config.toml
num_hidden_layers = 11
hidden_size = 192
num_attention_heads = 2
num_key_value_heads = 1
head_dim = 96
intermediate_size = 384
vocab_size = 2048
hidden_act = "swiglu"
norm = "rmsnorm"
norm_place = "pre"
norm_eps = 1e-05
positions = "rope"
rope_theta = 10000.0
rope_fraction = 1.0
qk_norm = false
attn_scale = 0.102
bias = "none"
tie_word_embeddings = true
parallel_block = false
init = "uniform"
init_std_qkv = 0.0327
init_std_o = 0.0
init_std_up = 0.0327
init_std_down = 0.0
optimizer = "muon"
learning_rate = 0.00638
beta1 = 0.93
weight_decay = 0.017
lr_head = 0.0066
max_grad_norm = 2.0
warmup_steps = 200
schedule = "wsd"
decay_fraction = 0.671
decay_shape = "linear"
final_lr_fraction = 0.05
batch_tokens = 16384
max_seq_len = 256
doc_mask = false
train_tokens = 144600000
max_steps = 8826
dataset = "wikipedia_en"
Each number is 50 + 10 x the weight over its row's rms, rounded and kept within 0 to 99. Layers, rows and columns count from 0. The size before them is the row's rms in percent of the matrix's.

# layer 4 MLP down (transposed), 384x192, rms 0.0723, rows 96-132, columns 0-63
097:46 42 57 44 53 67 52 63 43 46 36 57 55 57 47 26 44 57 51 37 58 58 28 51 46 57 41 52 43 60 55 50 54 36 64 64 32 67 42 50 60 49 58 40 49 55 39 53 34 38 55 51 64 51 47 29 29 49 62 68 67 56 47 50
103:50 45 53 66 40 36 46 59 36 71 46 50 59 53 46 65 58 59 62 51 61 30 64 56 46 67 68 53 70 50 34 44 35 54 58 42 33 39 51 63 52 54 43 61 46 51 45 44 36 38 58 49 67 41 54 51 39 56 47 57 57 45 70 48
098:61 45 44 39 48 40 49 62 65 48 51 44 49 47 48 43 40 41 43 49 29 40 57 49 34 49 55 49 50 34 39 33 48 43 55 76 38 53 30 47 66 55 45 65 66 54 70 51 42 54 40 44 48 52 43 45 33 74 42 42 50 64 43 66
116:46 48 67 50 47 53 56 60 61 60 51 47 63 52 43 71 61 47 43 60 50 51 62 55 39 56 60 31 60 66 50 64 44 58 57 47 57 51 32 61 45 22 55 50 61 64 55 53 63 61 52 48 48 50 59 47 82 52 50 51 48 48 62 42
093:43 47 31 44 28 54 59 53 42 40 50 61 41 33 47 57 46 60 69 37 67 56 55 50 53 27 59 39 42 51 60 37 57 56 41 57 55 54 39 62 57 48 50 54 52 46 46 49 63 53 39 51 59 44 43 47 25 39 49 58 50 45 64 57
096:61 42 41 42 47 70 44 52 32 56 28 52 61 54 43 58 46 55 54 62 47 32 24 40 29 41 43 50 52 60 51 54 60 45 50 52 42 54 42 54 59 54 53 51 53 51 54 69 34 74 52 45 31 41 37 47 51 44 46 49 56 47 55 51
095:47 43 38 57 47 57 45 55 28 61 69 44 55 42 40 51 23 54 38 43 54 66 58 54 65 44 49 46 39 52 54 56 47 30 61 37 61 57 62 69 58 42 61 46 65 59 36 57 69 46 34 49 66 39 50 53 57 43 45 56 69 39 77 46
100:52 40 34 60 37 38 48 60 53 39 56 57 43 51 39 66 64 54 31 67 45 61 45 64 51 39 46 47 37 42 35 55 56 57 46 45 51 51 45 58 55 54 55 48 36 49 52 33 53 37 48 50 42 54 58 42 47 70 58 52 52 41 65 44
080:55 48 63 34 54 48 61 52 59 56 47 55 43 43 59 60 45 49 41 51 44 42 41 67 48 52 54 59 66 62 49 60 43 63 43 49 36 41 44 78 66 55 43 54 62 54 46 54 33 49 47 44 45 31 52 45 47 36 45 53 46 56 34 41
106:51 43 44 59 31 65 49 37 45 42 60 48 58 53 61 54 72 32 58 60 50 47 48 45 67 45 50 47 48 55 54 58 61 51 40 61 53 60 64 49 45 39 32 47 44 59 52 48 58 39 56 33 46 41 60 53 62 63 34 52 57 64 49 70
101:58 37 57 50 50 61 42 59 51 46 51 47 60 42 49 47 51 57 59 42 43 57 43 37 31 57 43 35 45 48 49 57 45 36 47 54 46 49 51 48 51 71 44 55 40 76 64 56 47 37 50 45 64 34 51 53 53 61 39 67 33 54 63 68
107:47 52 42 43 48 67 61 54 47 47 46 45 51 53 36 69 61 57 45 14 51 59 35 53 47 58 56 45 54 43 54 40 48 49 50 58 55 32 57 47 46 50 64 64 70 41 33 63 34 51 46 35 47 54 51 59 47 59 45 45 39 55 60 46
098:34 72 50 33 53 47 42 44 64 60 38 48 33 68 39 44 58 40 56 46 65 58 56 41 45 61 48 47 52 44 51 70 61 65 47 54 43 42 52 36 56 59 59 56 38 63 53 51 49 36 57 58 65 43 38 55 50 31 57 58 38 51 47 54
106:42 38 57 31 46 42 49 60 65 60 42 49 40 35 58 31 61 42 58 55 50 50 60 52 58 58 44 49 53 53 48 66 46 47 62 56 55 41 52 55 68 37 49 60 48 46 51 29 50 39 52 61 38 58 32 39 52 58 26 57 51 25 47 63
102:57 52 40 73 31 51 48 46 62 46 52 51 55 46 58 59 53 57 45 47 37 53 55 49 55 44 66 44 51 46 53 69 58 46 52 45 62 56 62 38 54 27 67 58 75 38 60 48 45 55 59 66 39 76 50 54 64 34 34 58 61 44 57 47
096:43 57 54 59 43 62 29 50 59 50 56 61 52 58 42 44 42 40 51 53 41 49 73 43 56 54 37 73 59 66 37 54 44 50 47 65 50 56 44 50 46 46 48 46 42 40 32 52 44 62 64 41 51 30 36 58 67 55 43 37 40 47 44 38
099:57 44 59 56 40 64 27 41 37 40 41 43 38 42 44 37 68 42 48 56 47 46 46 39 58 48 55 38 57 46 51 56 56 77 52 63 43 51 63 53 44 41 56 59 53 42 43 58 57 57 36 31 57 43 50 58 58 65 70 63 50 50 54 36
101:40 66 34 65 56 44 39 56 56 50 35 73 57 56 52 63 63 69 58 64 45 51 30 42 57 52 49 48 74 41 27 54 64 35 45 54 50 58 63 53 51 49 54 58 60 59 40 51 52 37 46 44 39 55 42 51 62 49 45 50 46 55 51 61
100:66 50 42 68 52 39 59 71 21 52 28 72 50 51 52 43 55 30 48 50 49 57 38 40 49 62 46 40 61 39 55 59 56 80 66 50 57 58 51 39 46 48 62 49 65 40 53 42 55 48 36 44 55 36 52 45 51 54 50 41 51 60 45 40
104:32 54 54 52 34 54 51 47 60 42 34 45 53 64 49 54 58 61 61 47 47 41 58 50 69 48 57 42 44 56 54 57 38 63 52 55 35 58 44 51 60 39 61 45 54 58 33 43 55 58 39 38 49 61 40 46 62 59 59 50 20 39 38 48
102:55 50 38 36 30 40 53 42 52 50 46 57 58 51 40 67 36 48 49 39 43 42 62 39 54 50 33 36 39 39 60 51 57 59 57 48 63 55 38 42 56 40 33 42 40 49 56 39 56 50 59 48 47 47 36 63 41 47 41 51 49 63 62 46
105:48 63 47 61 40 49 59 54 50 57 41 42 55 48 56 55 54 51 30 54 54 56 37 47 49 24 46 38 47 57 33 46 48 74 41 59 56 47 60 44 41 45 68 48 43 41 59 43 65 43 57 47 35 50 47 30 48 54 33 42 45 52 35 64
097:46 38 61 56 47 58 41 36 54 60 32 42 50 38 58 35 49 58 72 63 28 42 37 62 59 51 76 61 49 46 50 47 45 46 49 45 44 55 37 45 62 52 37 65 40 43 34 54 52 60 50 38 32 47 43 40 51 42 50 33 35 37 31 46
095:51 50 45 54 50 53 53 38 46 64 61 52 58 41 43 37 38 48 64 43 50 50 45 53 49 52 52 54 56 65 38 57 63 52 54 48 74 52 47 38 32 57 35 62 51 48 52 41 45 57 51 63 46 65 51 34 64 39 63 37 48 49 45 38
106:53 45 34 49 32 44 59 42 41 53 34 40 60 70 49 66 32 44 52 50 58 46 48 58 51 51 61 47 48 40 62 49 44 33 49 39 49 35 55 43 49 55 55 56 62 65 68 51 73 51 57 50 45 49 36 71 54 52 62 40 58 45 54 56
092:38 52 44 63 65 43 44 56 53 43 55 45 52 38 65 48 41 59 54 44 52 48 43 44 38 28 63 57 60 69 53 52 50 53 51 61 45 42 55 48 44 62 37 56 36 70 45 53 60 35 50 68 57 46 50 40 32 50 65 58 38 57 53 70
099:39 42 55 66 44 50 49 62 54 54 58 61 49 66 55 53 41 47 60 65 50 54 56 59 48 52 54 40 51 64 59 45 34 48 28 46 56 46 48 47 49 58 36 36 63 59 33 58 50 44 42 56 59 58 68 51 35 46 40 42 56 52 63 43
108:58 56 28 50 30 51 51 73 70 57 47 54 46 62 53 45 46 52 54 48 56 71 62 60 43 44 61 67 56 36 74 49 41 47 43 40 44 40 48 51 37 65 56 48 50 49 62 56 45 47 35 61 44 55 51 34 48 39 45 60 48 66 62 70
099:63 51 52 38 55 51 38 60 67 58 51 41 56 48 49 38 41 73 50 32 52 40 29 47 39 38 50 54 44 61 70 50 54 46 55 41 56 53 62 59 55 39 58 52 40 51 45 47 50 42 53 78 42 54 57 53 57 60 52 61 46 42 46 55
097:59 35 50 40 41 49 56 46 49 42 40 34 69 51 50 63 55 46 55 61 57 40 61 60 32 46 25 45 34 65 48 58 85 47 46 56 61 50 40 58 41 52 58 46 54 65 44 64 57 40 52 51 48 66 45 45 51 53 57 55 45 40 38 43
101:37 47 60 48 57 33 66 40 49 42 32 45 52 48 35 62 45 59 36 43 37 50 48 49 33 42 34 50 58 32 44 57 47 51 41 50 57 39 45 59 45 47 51 32 45 66 50 54 59 38 59 42 42 42 46 56 60 32 44 47 49 57 41 64
098:61 40 43 49 44 54 62 40 42 55 47 42 46 85 37 39 57 64 61 53 51 51 45 56 37 35 64 64 40 53 54 43 52 41 40 62 62 51 40 39 50 48 58 86 61 43 66 45 54 61 66 43 50 56 48 60 40 62 31 42 48 62 34 51
100:65 50 44 47 51 56 45 56 46 64 57 54 54 15 48 39 47 46 38 69 48 60 39 49 52 58 46 57 47 31 32 53 45 49 46 49 45 41 60 52 59 59 63 56 39 44 47 47 61 44 53 53 56 60 69 64 61 66 54 40 62 48 41 69
102:37 61 46 60 64 73 43 58 60 48 45 50 56 53 60 48 63 51 54 43 49 43 38 35 55 54 40 49 54 37 69 61 41 68 41 40 52 46 69 54 48 74 44 53 44 48 31 39 55 46 60 43 43 55 41 60 56 54 57 48 37 50 42 38
102:52 47 31 49 54 66 22 59 38 32 53 65 41 54 42 45 42 43 33 57 42 47 32 52 59 56 46 48 39 33 61 53 60 38 57 52 43 48 50 60 48 53 53 65 41 58 43 58 49 47 52 65 49 56 48 67 40 41 40 40 37 49 51 47
100:44 61 61 64 43 48 54 51 47 45 38 25 58 56 42 57 47 54 54 56 44 49 55 55 52 37 44 66 38 51 50 56 44 56 39 32 46 35 65 48 65 66 54 59 47 77 53 45 55 47 40 58 49 54 48 55 50 54 51 43 58 46 56 34
098:65 29 65 50 49 35 37 51 54 51 46 60 63 46 41 59 47 37 59 45 58 34 50 46 46 36 32 49 51 53 44 58 68 58 39 52 51 61 34 45 46 38 37 51 45 53 45 55 50 34 38 56 42 40 51 34 37 48 61 40 45 41 40 59
# layer 4 MLP gate, 384x192, rms 0.108, rows 97-132, columns 0-63
104:34 40 50 46 53 37 63 70 48 34 54 31 50 51 48 43 47 49 43 65 50 59 54 45 51 42 50 45 37 43 50 60 60 57 58 39 67 67 44 50 52 45 57 48 50 38 63 51 70 31 51 45 51 57 50 42 71 35 37 41 65 53 53 61
099:46 50 37 41 69 55 36 59 54 55 41 43 38 40 53 54 50 48 30 63 41 53 67 47 43 63 54 53 51 50 32 43 40 40 40 55 53 58 59 39 59 40 50 71 38 62 50 46 45 59 50 55 51 46 66 29 57 45 47 34 41 51 54 32
111:53 30 70 73 52 49 56 46 60 52 45 34 63 44 48 55 44 57 59 54 52 25 57 54 43 52 52 52 50 84 51 47 37 61 44 61 54 50 51 45 38 48 38 55 34 25 39 64 63 62 62 42 63 51 47 34 49 33 56 64 52 41 20 49
091:43 45 70 52 49 47 54 64 51 57 53 38 22 56 42 43 59 58 57 55 45 50 61 70 53 52 38 48 56 74 56 34 41 57 51 46 48 55 36 51 41 52 34 50 57 35 38 59 63 74 53 36 56 59 43 38 54 55 43 35 69 44 50 44
093:54 51 46 43 36 47 42 31 57 46 41 37 56 50 50 36 39 63 53 61 59 54 44 76 52 49 42 57 53 61 49 55 51 57 57 65 45 42 40 54 50 49 37 29 57 52 33 62 45 60 55 44 46 63 61 55 49 53 52 53 58 66 39 30
099:67 58 59 43 49 35 42 32 65 44 40 53 49 61 66 46 60 40 49 50 37 49 42 38 52 59 65 60 55 57 59 38 53 71 65 75 37 44 43 53 49 62 43 38 32 45 65 57 37 48 59 46 50 55 63 48 59 49 46 55 61 54 25 35
109:66 50 50 51 49 51 57 42 47 62 44 48 61 46 51 67 66 22 46 59 67 49 74 42 59 52 52 53 53 67 63 73 53 59 34 55 48 35 43 53 49 48 45 55 50 44 40 41 53 54 56 45 39 58 39 54 34 40 43 58 60 41 68 48
085:31 51 40 42 57 50 48 62 45 54 53 53 56 48 34 47 49 55 66 48 49 47 67 59 61 59 73 38 45 24 38 37 46 49 45 40 59 72 55 44 62 54 34 50 44 51 55 33 57 47 30 31 56 78 33 63 49 57 52 48 53 47 43 55
106:53 50 50 55 71 53 47 39 47 49 60 63 47 68 64 45 47 35 48 52 48 58 41 41 44 53 71 48 66 58 51 29 55 45 49 54 53 54 40 41 59 33 38 50 39 44 52 53 46 46 54 30 46 46 50 43 62 51 32 56 55 55 44 53
098:47 38 36 36 61 40 41 36 29 65 53 45 52 60 46 42 69 55 55 65 56 46 41 69 56 44 57 50 25 56 44 50 57 42 55 39 38 59 58 44 35 59 46 53 66 57 64 59 67 75 39 36 41 56 49 59 48 42 42 49 49 60 49 51
104:55 64 60 31 42 49 57 55 61 62 47 41 54 63 57 67 43 61 46 54 45 40 50 44 68 42 53 51 31 74 62 63 72 56 38 51 34 64 31 61 52 55 63 46 44 50 44 31 42 56 50 49 56 63 55 49 21 44 51 39 42 51 38 55
096:44 38 43 45 49 53 57 56 52 57 45 40 61 46 50 64 66 60 57 64 68 44 59 45 48 48 62 44 50 52 70 20 42 52 53 44 71 48 54 53 50 50 39 57 43 57 56 49 51 51 65 42 43 66 60 59 51 52 45 46 50 60 42 45
101:41 74 33 48 55 53 55 39 66 50 45 45 42 49 34 62 65 45 47 56 77 46 42 52 58 60 43 59 46 55 54 52 52 41 52 40 53 51 48 50 48 42 51 65 41 42 47 41 34 32 48 46 62 34 53 56 53 47 44 50 52 43 72 39
099:49 39 42 54 47 51 32 55 32 56 30 50 61 77 50 52 52 57 39 60 42 42 46 62 44 53 45 43 47 45 44 61 54 53 53 56 36 54 59 55 47 37 54 41 59 53 54 46 51 41 46 56 50 52 44 48 53 31 54 60 38 33 47 36
097:56 43 53 46 62 35 42 48 32 51 52 45 57 50 50 54 45 66 58 63 52 41 65 56 67 53 66 30 68 41 55 55 64 47 44 27 41 51 35 32 63 55 50 50 50 47 41 58 77 44 62 52 69 42 47 54 69 39 44 32 39 54 46 40
101:54 38 27 51 55 50 58 48 61 60 56 50 39 64 42 79 56 57 45 43 54 56 50 62 46 41 65 50 46 66 49 60 48 65 50 50 64 50 54 44 74 55 33 57 59 51 49 61 46 52 46 47 43 57 51 52 33 66 35 54 30 63 37 46
102:60 49 49 64 34 34 40 76 51 41 43 53 72 47 50 63 26 50 59 52 54 55 46 54 34 42 63 56 50 49 50 49 59 43 52 36 35 55 43 63 31 43 53 33 61 47 48 36 41 60 67 63 55 48 35 50 39 49 38 43 63 59 42 57
101:56 51 60 45 43 55 32 55 50 51 35 64 55 49 56 50 47 42 61 44 47 29 37 44 42 67 56 46 50 37 34 59 55 51 60 54 42 52 51 41 37 52 69 74 48 41 60 59 45 56 57 39 57 56 58 44 56 69 43 56 49 52 35 41
101:62 47 54 52 69 62 24 47 59 58 60 48 48 61 46 26 54 52 59 56 60 57 45 47 51 44 63 41 48 40 44 39 41 52 67 67 56 60 46 40 58 53 63 46 63 49 64 56 50 49 55 34 63 48 63 43 63 40 36 55 52 53 58 52
103:54 47 62 45 51 57 71 58 44 30 33 48 49 55 54 70 64 56 72 52 62 61 53 56 38 38 74 62 53 57 62 32 60 67 42 59 55 48 36 55 52 53 51 51 54 59 52 72 52 65 36 47 60 49 50 45 57 42 41 33 61 52 46 50
112:44 45 37 40 47 55 32 43 56 48 47 43 44 38 47 42 63 48 46 64 41 47 50 50 69 45 72 51 48 61 61 51 53 57 63 50 41 47 20 47 21 36 54 56 46 55 48 46 38 54 40 56 36 43 61 51 46 22 42 28 43 48 56 43
102:40 44 58 41 46 60 51 53 52 37 45 51 60 61 60 45 51 41 47 60 57 33 56 79 31 54 73 53 54 50 38 57 54 54 38 55 54 62 46 52 49 59 53 34 42 61 41 38 41 35 55 49 55 45 52 39 60 47 56 56 44 44 39 40
091:50 56 45 58 31 51 52 49 59 57 54 51 48 40 70 50 57 53 43 61 44 38 46 42 49 35 59 61 54 35 34 57 39 59 46 43 39 53 59 49 58 33 41 43 32 47 50 60 27 40 45 63 48 53 56 70 49 55 64 57 65 38 75 60
104:34 45 39 54 51 52 53 48 30 53 43 37 49 49 41 40 35 36 59 47 54 64 53 50 43 42 52 58 49 57 48 50 57 50 35 34 41 60 42 43 58 59 59 58 55 51 45 42 54 61 40 52 59 55 49 53 44 49 40 60 71 53 52 50
091:49 48 65 52 43 55 38 36 55 33 53 49 44 61 43 50 45 50 36 32 63 39 57 35 55 57 42 34 40 52 48 48 64 51 45 50 70 50 61 51 36 38 47 44 43 56 41 57 50 57 51 46 56 27 70 55 46 51 43 54 50 40 45 44
100:39 54 50 35 71 44 51 31 32 39 59 55 64 55 50 35 37 46 62 51 51 53 41 57 41 51 61 49 49 50 69 31 71 57 37 26 53 48 51 54 46 41 34 53 41 58 63 52 50 59 50 76 68 39 40 57 40 33 54 51 49 54 47 51
097:42 29 55 40 50 54 33 52 39 35 53 60 43 40 68 52 62 39 57 43 40 47 51 38 43 54 38 46 38 48 52 42 60 51 53 58 47 43 48 56 44 50 44 52 73 46 58 52 53 48 50 58 40 46 80 66 61 34 51 66 32 68 28 55
096:36 35 58 50 61 42 57 35 33 62 51 55 65 48 41 50 48 39 39 50 42 56 59 57 37 40 64 49 51 42 57 55 52 68 59 56 58 68 50 53 51 58 42 61 40 49 21 52 46 63 48 50 44 58 67 60 48 35 54 54 58 53 54 58
104:61 50 46 38 69 45 54 57 53 49 39 43 55 59 66 58 42 54 54 36 36 41 49 55 48 38 49 43 38 48 59 59 45 60 59 44 64 40 66 61 56 46 40 63 44 48 48 56 48 54 47 49 54 47 54 59 62 32 38 48 43 61 48 56
101:40 50 52 54 30 46 34 52 51 55 57 50 61 49 45 51 40 62 57 52 58 50 33 50 37 53 29 46 53 43 48 40 45 39 47 67 50 43 66 41 50 56 64 55 32 27 47 43 50 45 37 62 44 58 56 52 56 56 55 61 66 49 43 41
097:53 36 58 59 55 45 52 57 51 53 55 60 51 57 46 54 32 57 28 38 43 54 58 73 43 43 53 44 65 55 43 41 41 65 53 44 39 76 49 52 42 45 54 37 39 78 44 61 47 37 21 47 43 69 48 47 54 51 40 73 49 29 50 56
102:69 50 42 60 45 38 18 40 36 63 42 61 49 52 57 24 67 32 60 31 58 60 40 49 54 47 41 57 46 64 61 54 48 47 68 56 53 58 51 42 55 54 46 56 61 64 46 62 67 49 44 35 70 48 64 51 52 43 40 50 36 56 62 41
105:50 56 59 47 58 36 80 49 61 52 47 49 49 45 42 31 68 36 58 54 41 43 43 49 46 53 54 39 48 54 51 47 37 47 44 62 41 63 33 50 51 43 44 59 60 52 51 59 58 69 52 36 56 35 48 44 49 44 48 56 50 49 49 55
093:39 54 41 41 50 51 66 43 56 61 44 62 40 63 68 50 52 53 50 53 57 58 49 51 48 47 55 49 63 52 66 53 52 47 53 31 47 53 37 59 54 53 42 43 48 59 41 72 51 49 61 51 49 53 51 54 45 33 61 48 40 61 59 47
102:60 40 50 39 33 36 42 57 53 39 58 44 45 39 53 57 38 54 54 41 32 76 49 51 42 46 50 56 51 44 57 52 38 48 57 41 39 53 41 66 45 61 54 58 48 69 48 44 39 51 34 46 67 50 38 37 50 53 65 45 43 48 52 68
099:32 48 46 57 58 43 53 60 51 51 64 58 68 56 55 41 42 35 61 40 51 54 42 44 60 72 45 44 58 59 48 62 48 25 54 53 56 42 44 59 64 37 52 50 58 39 57 53 42 78 63 55 54 53 47 62 66 59 55 38 49 53 59 64
# layer 4 MLP up, 384x192, rms 0.109, rows 97-132, columns 0-63
101:53 67 55 43 27 46 52 48 47 47 60 58 48 55 43 38 48 41 72 34 37 38 39 27 43 58 33 48 61 44 48 55 31 49 55 54 46 52 55 44 49 47 66 57 31 30 42 51 32 52 42 51 32 53 48 53 35 42 49 59 51 45 57 42
098:68 44 74 55 65 53 38 52 52 43 43 48 38 65 51 46 51 47 56 17 42 66 49 46 41 68 53 64 42 60 50 44 49 45 54 55 49 72 56 37 59 47 54 50 28 62 49 47 45 65 34 54 60 70 60 44 61 47 33 29 63 43 56 48
105:63 73 53 42 39 51 43 45 24 65 57 41 47 43 58 47 73 60 56 55 55 49 56 46 51 49 55 45 61 49 47 48 44 41 56 51 56 58 42 52 61 38 53 57 56 66 32 58 46 37 53 46 59 53 65 51 43 33 57 55 48 77 61 51
095:30 63 51 53 56 38 57 36 60 48 62 66 51 65 51 49 34 47 49 64 46 49 49 50 47 59 48 44 42 50 58 43 49 52 56 51 41 42 50 47 68 60 59 54 48 54 60 65 50 34 45 60 50 63 48 44 65 62 62 54 45 43 53 36
097:53 68 47 59 56 62 50 56 56 61 31 52 50 60 55 77 38 32 54 39 46 34 50 49 51 49 62 37 29 53 60 52 52 68 35 49 42 42 45 44 52 65 45 53 73 46 56 42 31 67 57 50 54 45 61 69 36 46 51 39 34 56 76 67
095:53 63 55 51 61 37 54 42 53 52 51 53 48 62 53 51 58 57 54 36 39 53 61 34 52 52 45 50 32 66 40 31 49 55 39 45 60 50 60 28 39 43 58 49 24 49 56 45 47 34 54 52 32 56 51 61 53 52 46 48 42 47 34 69
099:33 62 54 48 52 61 45 57 31 73 59 61 57 42 42 42 50 60 41 54 54 30 26 55 64 44 59 35 49 32 51 43 50 47 68 40 41 59 46 74 56 55 74 37 39 56 64 48 51 61 50 46 56 41 52 64 41 57 64 37 43 44 43 38
077:48 39 32 42 46 60 55 41 47 51 48 70 46 44 39 36 46 53 59 48 54 51 57 44 47 29 55 49 46 35 55 47 43 38 37 48 45 55 47 52 51 41 34 58 41 29 58 35 54 45 50 47 46 64 38 45 52 36 65 53 52 52 52 70
110:57 51 57 69 39 49 54 47 51 53 31 43 48 52 18 54 46 71 50 48 38 47 59 39 62 39 47 51 43 46 28 46 43 50 47 49 52 50 51 44 55 54 42 52 62 41 48 43 55 51 64 71 45 61 58 50 62 45 53 51 54 56 42 47
103:57 50 46 54 37 49 48 48 63 37 45 48 46 43 49 75 58 66 37 62 54 63 47 52 58 51 48 57 47 53 35 41 57 83 52 50 57 56 41 33 43 46 57 54 61 68 40 79 59 59 56 57 44 52 48 54 63 67 38 46 52 47 51 56
092:44 39 72 42 38 49 45 54 63 55 43 50 53 60 49 57 53 34 49 28 34 48 62 48 54 65 49 61 37 54 57 45 46 50 50 60 36 64 28 55 59 40 64 61 55 66 57 25 40 51 53 30 43 36 54 40 49 57 46 65 37 53 41 54
091:44 57 48 59 58 52 53 55 38 62 53 31 51 45 42 66 52 56 68 43 61 44 51 52 49 65 51 35 45 70 66 38 49 54 61 27 53 62 47 58 51 58 54 62 44 69 48 42 40 46 47 49 45 52 61 63 40 34 46 38 50 65 52 45
107:37 55 37 53 47 52 47 59 46 36 55 45 52 46 46 31 49 43 23 63 33 52 61 39 28 70 58 35 53 45 41 63 54 38 37 45 70 44 56 64 33 59 58 56 73 72 53 62 56 48 47 72 56 47 67 45 59 54 32 46 58 56 42 54
104:42 52 39 65 44 43 32 59 51 56 70 48 48 68 39 56 65 46 50 47 58 45 48 48 59 52 66 49 63 45 74 52 57 39 43 45 40 58 45 40 51 51 75 40 45 42 54 60 44 49 44 61 38 44 62 34 58 40 55 49 42 58 32 56
105:63 49 50 51 60 56 37 40 56 65 48 57 41 50 45 60 67 73 46 38 63 41 55 40 59 53 60 58 48 46 40 47 54 60 46 62 63 52 45 48 49 61 42 41 70 67 67 44 58 48 37 60 39 70 61 49 36 46 53 71 54 60 43 49
098:57 61 47 53 54 42 39 63 68 47 69 59 59 43 39 37 57 33 66 57 44 50 56 50 43 37 41 56 36 52 41 38 48 64 39 62 40 46 61 30 40 48 48 45 34 50 37 48 62 54 43 66 55 56 47 47 51 62 56 53 59 64 50 50
102:56 41 57 60 33 60 58 43 36 43 63 47 71 37 64 34 64 57 56 59 66 47 49 49 54 46 34 52 69 45 57 39 46 49 58 42 38 61 48 45 54 57 40 60 56 56 42 58 47 44 55 40 54 48 53 53 57 43 58 38 49 48 70 42
098:28 45 65 48 43 58 53 31 59 51 62 51 50 48 69 56 60 57 39 63 47 45 51 39 58 38 54 67 62 44 49 39 56 38 54 74 63 47 53 50 48 48 56 35 30 42 54 46 41 61 66 51 41 67 57 56 53 52 42 56 77 40 56 48
105:53 57 50 58 65 45 53 50 42 51 52 40 58 63 57 42 35 43 38 46 74 58 38 42 54 58 34 38 42 59 45 47 48 60 59 69 50 34 42 54 46 41 40 38 57 49 57 50 32 48 45 45 51 53 32 31 49 49 74 38 46 64 52 48
104:52 61 55 28 49 43 42 45 38 35 32 53 50 42 55 55 32 49 51 54 42 50 48 39 49 35 43 70 54 53 72 55 53 62 59 50 51 27 46 29 50 51 42 50 54 56 54 46 36 55 55 65 51 54 44 50 66 49 50 53 43 39 66 42
110:68 35 65 38 61 43 37 50 52 42 66 45 61 51 53 38 56 54 48 52 64 49 61 52 43 51 40 60 42 49 32 57 44 62 61 56 48 63 78 56 67 55 38 42 38 37 45 45 57 64 46 32 44 50 51 55 27 66 54 39 75 48 37 52
102:53 47 54 54 52 35 33 45 56 56 50 17 50 60 49 35 42 49 41 54 68 52 65 54 42 40 60 40 40 52 58 41 70 56 54 58 58 56 37 50 64 49 58 41 42 44 40 54 44 54 49 47 39 45 30 49 53 42 59 50 39 50 61 43
095:49 48 52 49 54 40 55 54 53 44 47 42 48 47 66 54 64 64 44 64 38 60 34 56 57 39 28 36 49 53 41 52 43 53 43 56 38 59 77 68 48 38 57 70 53 70 44 78 27 33 63 48 51 55 56 55 45 60 54 55 46 40 56 57
106:64 50 46 37 80 62 65 48 38 42 53 29 55 49 47 71 51 54 57 64 57 45 54 35 69 53 51 50 39 29 34 55 44 34 49 40 54 42 38 36 41 45 55 53 47 48 65 57 53 60 63 40 64 42 43 52 46 49 53 52 38 51 42 58
096:44 56 51 40 32 52 54 25 54 43 46 33 50 34 57 39 57 61 60 57 45 50 60 31 29 38 52 51 46 56 49 73 40 51 52 58 40 58 54 41 56 46 50 39 67 54 60 60 52 50 39 35 53 46 63 45 50 50 46 51 40 76 52 59
104:58 38 70 64 45 54 56 50 52 57 48 48 54 47 42 54 40 41 41 50 52 70 58 40 54 57 49 58 59 37 50 53 67 63 50 42 51 69 57 46 47 46 50 28 43 38 45 41 53 43 43 60 33 62 43 34 57 61 56 72 36 43 48 27
099:52 40 59 45 51 54 43 46 40 57 61 46 57 34 54 46 71 40 54 38 62 61 43 50 48 45 48 47 60 42 51 38 63 60 46 54 50 61 40 53 45 53 40 41 48 44 54 52 24 48 68 50 27 57 49 43 49 55 38 46 50 57 59 66
097:38 50 40 58 72 63 40 37 47 69 77 54 72 55 68 51 49 59 51 49 33 64 42 45 50 74 67 47 57 63 51 35 35 48 55 41 43 46 57 26 62 38 41 56 57 62 44 50 32 42 45 48 73 32 51 52 41 42 58 59 58 47 53 60
098:51 52 36 50 44 59 48 35 40 42 41 59 54 44 59 53 45 43 40 62 55 57 43 52 49 46 32 57 49 54 52 47 65 59 53 28 55 42 53 47 40 47 53 27 60 50 30 33 33 48 56 51 44 72 52 29 40 64 66 61 71 57 46 36
101:58 54 44 48 32 56 60 45 45 34 66 68 51 48 35 53 60 45 29 32 45 45 44 49 53 52 41 51 44 60 47 50 46 43 35 64 49 39 56 37 52 65 44 51 51 36 64 63 52 54 40 55 59 37 43 49 61 49 55 32 61 29 62 52
091:46 39 50 50 41 48 32 30 50 41 52 55 34 55 51 42 40 60 48 44 66 60 60 48 51 72 49 43 56 52 48 58 38 49 39 19 44 61 56 72 44 40 40 47 45 56 58 26 57 57 42 60 46 59 53 44 31 46 55 50 43 45 49 67
098:47 59 29 50 55 43 46 39 36 54 50 60 53 77 39 55 50 49 56 52 72 51 46 51 41 42 35 21 47 25 38 45 49 58 51 61 39 52 44 61 67 39 52 57 47 52 66 53 51 46 61 49 57 59 53 53 45 51 49 48 44 40 60 31
103:50 35 51 55 70 45 46 57 44 51 47 53 48 47 47 56 57 58 57 45 56 42 66 33 46 48 63 55 40 50 63 43 42 50 32 58 57 68 48 50 42 47 42 64 62 34 51 32 62 63 54 50 67 51 42 45 50 57 58 50 51 46 54 41
096:54 57 39 51 58 53 36 48 41 47 63 51 38 63 47 39 56 48 52 50 64 42 48 48 48 64 61 28 69 56 51 65 47 33 41 31 34 41 45 64 56 51 47 49 51 53 51 48 54 61 55 61 48 45 51 37 50 47 44 37 43 45 45 34
104:48 47 53 58 45 59 58 56 48 50 53 47 44 48 57 37 45 63 58 61 46 51 33 55 53 53 51 51 60 66 42 36 37 48 62 49 46 47 37 65 59 40 48 58 60 76 37 48 49 43 57 43 45 42 64 55 32 41 57 49 38 46 45 50
106:54 57 53 57 58 37 59 44 61 56 42 54 70 61 66 36 45 47 54 28 56 52 52 38 50 45 30 35 38 50 47 44 35 50 53 55 38 30 37 36 47 40 45 76 43 54 54 41 41 50 54 52 49 50 55 45 49 68 64 48 58 58 48 58